Each number is 128 + 32 x the weight over its row's rms, rounded and kept within 0 to 255. Layers, rows and columns count from 0. Numbers have three digits each. The size before them is the row's rms in percent of the matrix's.

# down: layer 8 MLP down (transposed), 1024x256, rms 0.236, rows 666-690, columns 128-255
# up: layer 8 MLP up, 1024x256, rms 0.21, rows 667-690, columns 128-255
down666 103:137111114146121128118130133073167164155195144125073104108084212056127175101071170147123123109194178114090120098167095163110134150095110159171118086131127121130145105163152228170144143138165112090166124157131174144125103118090146128158148111129102112136128081098117127161129123128093121144104123187132099150139123180078088122109152139152112136132160099093166093141107072158146156142141
up667 102:133097145158154124183073125127144150105134202113109216078115116066174179116144124129121131147160171115150115129136080168099094128043147128153143176138122095152110073109129097107138128115060071105113139168165143147152156155172154123118140103137151076173169185156150154084148039129151129135101100081082163165123144145135103116122120197069059099210115074177042105177169123135127096110130
down667 096:169159154162202188084153138163142153135159119124178158181191101134125090140119170107177086117125093090120100152133085073137138063141101116143172093122128108123075129118090166146117092142185116123065091082156134148184153114146197145096168108118078093154064132099102091131094120135182121126126205143078126131077215086125158128149124115158120133126089099132090165137104112155092173127097
up668 108:096124189041085153115108186153146134096138152131175164131176152133117138115064147073120097207085079132114060129098121117123128170143124115106173129117131141069140167115138141093178139141142148123185181127108109074168111115112105135112136196110124112126117144143140107172198124138136138092080104095144121217182171162106075142134115054177144114147108096113211136131183128149147130161079
down668 111:145136166117105174093116166201142169109193125070153158111128079112195118129115122159130107155099102083087088101144105156125119102138098136086118076193102159161110154162141065133158127137139195205176091132132162075145128140173116132123129165137143123055143129147121169113129155118162126142114099075124119115124086164100080103128186150141194184110076141096207172118116107176182090123097
up669 103:178196124082093126086094122126149136119104082076169129141182182166133123144073140120098131115117145131108126179102181087124108217186113106125122069181132138082157155130203165080131098095149110120149187123119152173134129137099159159162115126085150111176172141142149108146069147102208103077199154122143090127127129186120129119163139140103092146144144115111139184184133161122138167162156
down669 097:158086078132138115101189158089085087125125145103127057112171107135141087121176095111135156097079094146120183122101129132113148123108147158066165145165158130099075155149116114090078132152102143108113073149095130082158076140163123108139148085164108164148074136106179112123155118103082073142086115130099167135178179141151083203156106129138150083154126173157124169084121150103182084168111
up670 102:138164146117146126141118153112155103178101108120152114139152151137139161154182186070115151095108128108111111081105098130142119126080109171096091109164132140142130109072155096149136134090101169130190161087146072165126150141121136154136185070170149112119144147103164147156166152135106163136117135131143123123125125134112114192141185097167137095082093090151172069136087174145099123174104
down670 114:179123107113133136109121185132089144122067119125138156148201127118182125139110102123146159058174096178164118141117105147103136113153122110122117108107099103122147112109144171104156130149137118058170104114110106154104075143071127164097155163148243138154145153086148119126166123132074152119120139116255144090080164112122111163089202087126164141056138123198113123114106129107129151121109
up671 094:139143118187103132158106140111127136110150107132129176121113124140129103066134155092089190113147113132155123114080174140099131128115153160166111144135087165099103175113116130184123121141126078119133073169131148157109127129154098181067189124075133178093075157160144183136179070111118129131132148141085143097122141153143171182112095065131121133117153087107164080155175139147110152113132
down671 095:125101131113159131096098140165102165155145173144140174142133144138130162081106136187148097139111122099184140176066124160112149106170136112172164120093129060135165094199106066096137132114135133179179119130132130188108145162110163095115150203158164118144136161097074101123128126107096092142089110140124094141151107205157129117128159172148177117083157122160098133183098098120097100169055
up672 101:106130153115126120084154112148060080132198105118103168151074133175059116127090066101104125112164136223125120151149139178147136127174167166120133151092147117063130074131070074137134085124114131057137125139102126127098136162127147155120140106153094123194143132117133179065148148158121116120113125125135138173167116161127122094141184116075102111075151104143090129130092152178144146144167
down672 097:129178135060109157091108123123185109122122107167109134168031147149094157137153153114118101100103149120194169140108145129170162183091114097130107165099169160127169118169156107046168154170154193111104136176170111123092118047139089154126081120163116121121099139132120148138121128129145116151139112105109134121102150138110199100064077156147112135136109094089168150105189113150103137160138
up673 095:110080157127110125108138115153128150086183145183132151119135110144163140104135131104139098097089151099120162092117101138115109123204119103129158156164113132112177081114093110129115082140132046103150172135058057148138148115092134107136109065110192114095171082117130138160193081105152102143160142141160137149116130150078099126151086089082119104173095117119145145152117184122127088062101
down673 104:115098170153123129144144086079168149154129153083141123169153155103145172132133151106151120075105139174173165146138123184082085102146145161152139080228142145142162131207172096115118115186115164142115113100176117138148153104121108125180085159163138096138127090109128138077178125128050087112071165143163160162125146105121113161148158170097138132182155078120160165112117108109113152198113
up674 098:092077166190116203083105128074132129118141127083156129171120137106059176210114140157090160121132172116144122076157130148158153155063158099140106087130154172090141132182139115198117125118079149091131172105140052121068071112130139123108208136118146123124156135131163186049131138143143127118132106163102136142157099122112093117157142071102142137176079082112064149164140176152079115140136
down674 098:111119145157179141078151212099119151053120155122130138145137229136096136144144135135095063110087096117142060152101122131133174154096185124121146116098167193122110180183090131135089124094133084127144060115123123143118137074148169117111067127149098122077163097197177139134113085089139128090160114111086165163138128160097126168103142115153116143117132155088086114102134122109104139132165
up675 097:097095098101096192096127096187140167141119198154114050171117155184173098092121156153075068093121198087135120122165076101132107144119096090092119124097185135091042103132156152133109073117115091123143143131191143189113093130123105086097218100094163151129121211132102177109061070117090157157156097106127138121189097158109148149161098157140166137090194139124161105108123119110113148173174
down675 096:087123160096116129141202094081106138120133126163131141100105111147116147201128174142124115132173127142110100161159127110063180118109088113121158142168117121146122128141083123061104116115072068139099118127139075151119161108118116078107123132127084147126121158173151109140121176165135175112074130160159137128171109132105124161131140117175116169121084085148165072109130128157140121149061
up676 097:140122127134173159150099113142148044126133122110150130153079119135137136169147092122179131163081078137144087144060128117136076167128151114086058122083168089180127108101099106097131064157118107087159127069126093135149157116212083133141150118130106146170177131117102152158100132171126118109088164144192143179105084111141184137126154154088215146151117141126134176138157142108111101104162
down676 099:089136133123147124176134144096136176185162133063150127111151138134132095119122107115158138088116134139150071153159061138192086109096102192158119065105098186158089076114088126109148139116135095093109155142074117124139085188177164129131143117114118167133155115156106154161094121177074154106071119132168106124143102093065125151205139131098105156137103107123089083156123094151161169140146
up677 107:091091148132133159111092191093178121134122096184095181076144192161111131206139114149179177077092097116094100160143181178134153147182168121176133136163135123180132122120118114118151109144156179106131081174142141144084140130109131178121185126121157114090063187110125089094185161143147143160150128081126128150138102133175159166149110072141140139141082123121147082080125136123187138103163
down677 097:097066159132130183168132172119132120159102142161121126217108191137097101148123125158143149168069111085198169131135138123148091174125079147141163094106122159139130144135134066090091059106117076159194120129096083156144147111119182116104142142127112140166116188080131170138095038151102129158122088148092150119117088162125134116062114169169160140103084154121089186136090113118158131132180
up678 096:120111215163092107137106120116144109103097143088150144155129138084138124214117136174146080063125113131122102133122169110138088126054126066100126163160115068216120126130108094090119158138175119117106127079130122099076130172081106078104160101118156128158166119128102147115133128161160148145160128119143125100179089128089129170117134097107134109137220185220110084179108080130133219072119
down678 096:113158092120126153103091119173054085142133121079086103146146097074164123128143140175135165088144145050205101100154105158131097140100134087144102142110124095138195127098089186120132150103139086111146168088133131148123156134149189128156168150070168083119098135116125128114090111153123118138100182125193069092113138112167160139078125162120151168181161102147105116121168155085104148086116
up679 103:145121066183115148172085103127131137093108137153110112194149164122095100131069130107129118158132144155117142136164103122159097109149094147106156130146105124138170142163095105138122131123149123109140171145101127129170070147142136120157112096090143187187119141107082156076093099098176118086151133093177122157192126122096184142128150128093174144110147189119197171120215085144110186088089
down679 096:072093133075149121102040157091123176110121141126153162142112137130172133132090165098099053119124166098138174162124120126095132079110100121108113103131167159170172106156136152137113130113119148171143134153103126100144163132098136194152110140206152186120109122104075160089162111140086100114099112107127176164112168158134139174168134066101152131145133134127130147113162183095114148116106
up680 094:127191092147131162153107202154127111133131145053143135136131133125100120139083105124116115078106124169145117142142197106134167119142119097153096196076163133097092158074111129083141139182110157139144147137177131125155125152157074184120129157094079100070139153128142135074084161171114116118107076105056091156145149160078161146145173130153138137187137143119121136160155104120165158209108
down680 087:159135121165108110129139104105189065147133128135074160129126114108173149103191158114156158112106126101095157097162089123139106117130125125111156095188115135168151130201183145129134118159130102196074166124118130162142121114160135105126135139131083163170188122083163091115149097131149167136148134145013168101100135126154139101114108125142113132132106082156133116105065140119080102102150
up681 097:088184106101104103145089130159184142173169126111166132115136124117118087155148110154150135080133102098142106141061127151166135162092153082096183176145106156143113137119070089085104145144131130168093101078157115125079125161102085140155157152148115125123083122073152135127054135117114111136102115161118095128140188133139160163124105101123098090122067116125126153151154203150137097197126
down681 089:102125181092098128124131141149105166099185101105143094203143160187179148127051096178093128125158074093095128114139112127118084124142129185145104122072136116157147145151146108182146153172092119110184125127153179100134160181148167114082136124146125130132095100151124166113133111133124168214159088136077102155136096086089115166112122121162175167178133103154154127128157132088082121093148
up682 104:183165111122117150092100114090131086065172132112177154166102101158120145101118194123175103117082178104109180138194124165102159120118083139089088080168062147155101099154074186119177152136170079094114138112149132120170171100126204106094119094139138136114157140143120139194140140150074150092107092137161146117125128162184167131102144117156129173203160112108148102139098152098112170109126
down682 100:183139160114092128174144139087129071109133137091114131098083138086114217110012180058131124134114158135154122159156141120136117092149190131103124157159124130173134123130111105108148126149147100103172077171144125094122145103116155115137116140100156089135055160127098086140077124141114127146122121131150138072136112074079141109167140163173085175074119113152123133129127171138123067127023
up683 097:090123179175168133063134108119085174094144075128139040128090118151142139097118145142129079161171140128114120086129130129131105101067047064119110136080162120175078178113124177190118137099077113094149114127094138115091171150117161121119071139103138134163203123126138109122133151091121130103125164164089102104138104136068117135125110144138135140149134096129093049124144113115110127108135
down683 100:179183124176137131136055088094084122132100092141121103126145155112171186106120117211081129110118125164103134132115125152140073095101151116101082147118111072155077119178154135123127142111105122150142121129187176110163145105184110106143107123120103115134091159250147177113106193142104080202140094067152145164060090082133103144157176135133150127150144124153168127138119096095128079134127
up684 099:088145188126109198160159072144152148135045127126184150125132116129159117079112113121080124175198073154089078178092103126138101112104156070090105172150138142099116187069100149098139139153140153144128163116146073124113101138188063103089154161144112133141130087066092111079121118126111153199127127142139177188101142108111176137124147133191111135123093105150122106180173147129080121149143
down684 096:143107162133069084126107110069153149115174122158065121136219104086090159163136129130142119111100110123127113092118092117081098148207121144129176103126221110103092143128133138113141077170117125137134127110172169094184134061101135128181136125041060161102151130120175073111093142141090104121132131085134146153141132103145114140128119134103137107163097184103129145082142113145157094149082
up685 113:124142124143118144156112161105127114146110114148078139167112133113153061180099118124096150163140115139153134059154131145118162080057142107125135208156165139104195097132153110081125115106124119153195094126138150186115153128120151141125199049129117172136129077051083137089094173147132140120175156124150065154074121125161155119163118145086076154135132138232120170122132130094110106120108
down685 112:121109152100183163120094099146085097131114112187122151101117167122155118090097122109072137122099145122126126131121117132135107136118069202145096182106148200098097152188118117073067131181112094166170112147170090122118099123095119128102113104133096117102142103157161128071147089127077108186138134069112086135125148172198159098112148097081123147162097111132106132180122155086120120088153
up686 098:113121127162159148117054130162198105125114104056133105125136094110191170174152142154137149108107085078149114084035125084103131141106134098131101119175179138142177108082176133139146122074132107105139152097156081111173022048104165169128119103122151128148155146132126152152105103118160118122125180166133123105120138181116178086135121120080160128093153123163110113131072208160077141112084
down686 096:119127124171144121137113140107171157210174113153156113198104129124138188108138141200081110167126124153122156092073215120161159138107108119176124136111088104104096095082069201151131132097161187142118078126150127101171065113127138101069144075142079190134128089144191123122143141164098147150117088110169129156168095120057152118098081148096124135073168085124131129171185170128225119059111
up687 094:100130121117085093146103175131122130143132084202141134172149139140160118122118085112177064081086167117142103158088107139176116210149164034131097082165195164138042147137100139119138071060124108104079159082174118132134111171142155183140114121099087087136066133081115114171128160080151141126127131118155138152137130162134129155068120153136117159134142146119153164104133102145144128103108
down687 096:158160144068155150152165107174088101104083144159140159175113150113101148117119162120051197152131165132183118146081120136180105124126124190101149182094175166110103132177122093104116178181137133137148122128119097073146119126116092129208114133106130106104135118130125124117198055155149120113133142104113109093165137136039167108180192117102181166149206112134097145140126148144151126104121
up688 098:136123169161063081170165082146114129073136186106139155122134120061129163117128140102126109130123136158152094122079105064020074117111117127132069108070152088129119164141143111069098073145118119089090164126161126184045139123129076146125127146122126188099153152185081123124140147025072117085148127154210099162082099156155175114125138123129153136077135157147091138164118142144162070161191
down688 109:111125133179191069197126181156136124177036125139069122182105164126130063117102075115102144103064148128112094105124130092115102105112124077111119163146107098095065081124145042181112168165152105204162140187117105089108113111118091138153091092127135058090121149186122130123132112133134090189091166116150065118153117126143129144106109162188120156134194070065159149172135098113113162179103
up689 096:078130109117060147173168117138077065152138148192093134106139151166080153174120085141129135181126176184058102165103141096123078183106119160183122118090138111138084106179115103175173111129133108073137131083129094123102111090106118109089143123153127131205140125129116129141161086175167170150176105177144140148113066159140126114162131086153155096138093124137094166123119170130210132155092
down689 099:112063084082159136110100125119168166160062045197116068142110077109150143133152122200147153079153131092084120153139094147157140141097144136142069138180092159157130121068134132114159112112111117150107143116188197150122139054118142129077080110163082140070121131153175092147165142064168099155105141121158099136134145133138099150172111043149048109119114125134166149132175102158122124097120
up690 093:131130070127125124115099114121171069111110161068119143066117134151120147137125112175132144095155130094182097093109175079119064164075106136115153170103114145140116105100232053200134124164190131097118142158121080106102149159155095147104150128154087189152155130143178157139122154096186075141125139101116041140170120113084070147152155106084106134105107079136105140103128111119162104116120
down690 094:130130105185134108100125149130146107174128186171110131109092114137085077085146111147136138117158127074120182121131157156100100080101077103111168109163112155085157070140093180156141086112137111112162116095151112136143193100130162150062128181113101127126106108151126056193128167041175153102190163100157091133141067124098119132184155105113119140129128109103130108116050129169155120164182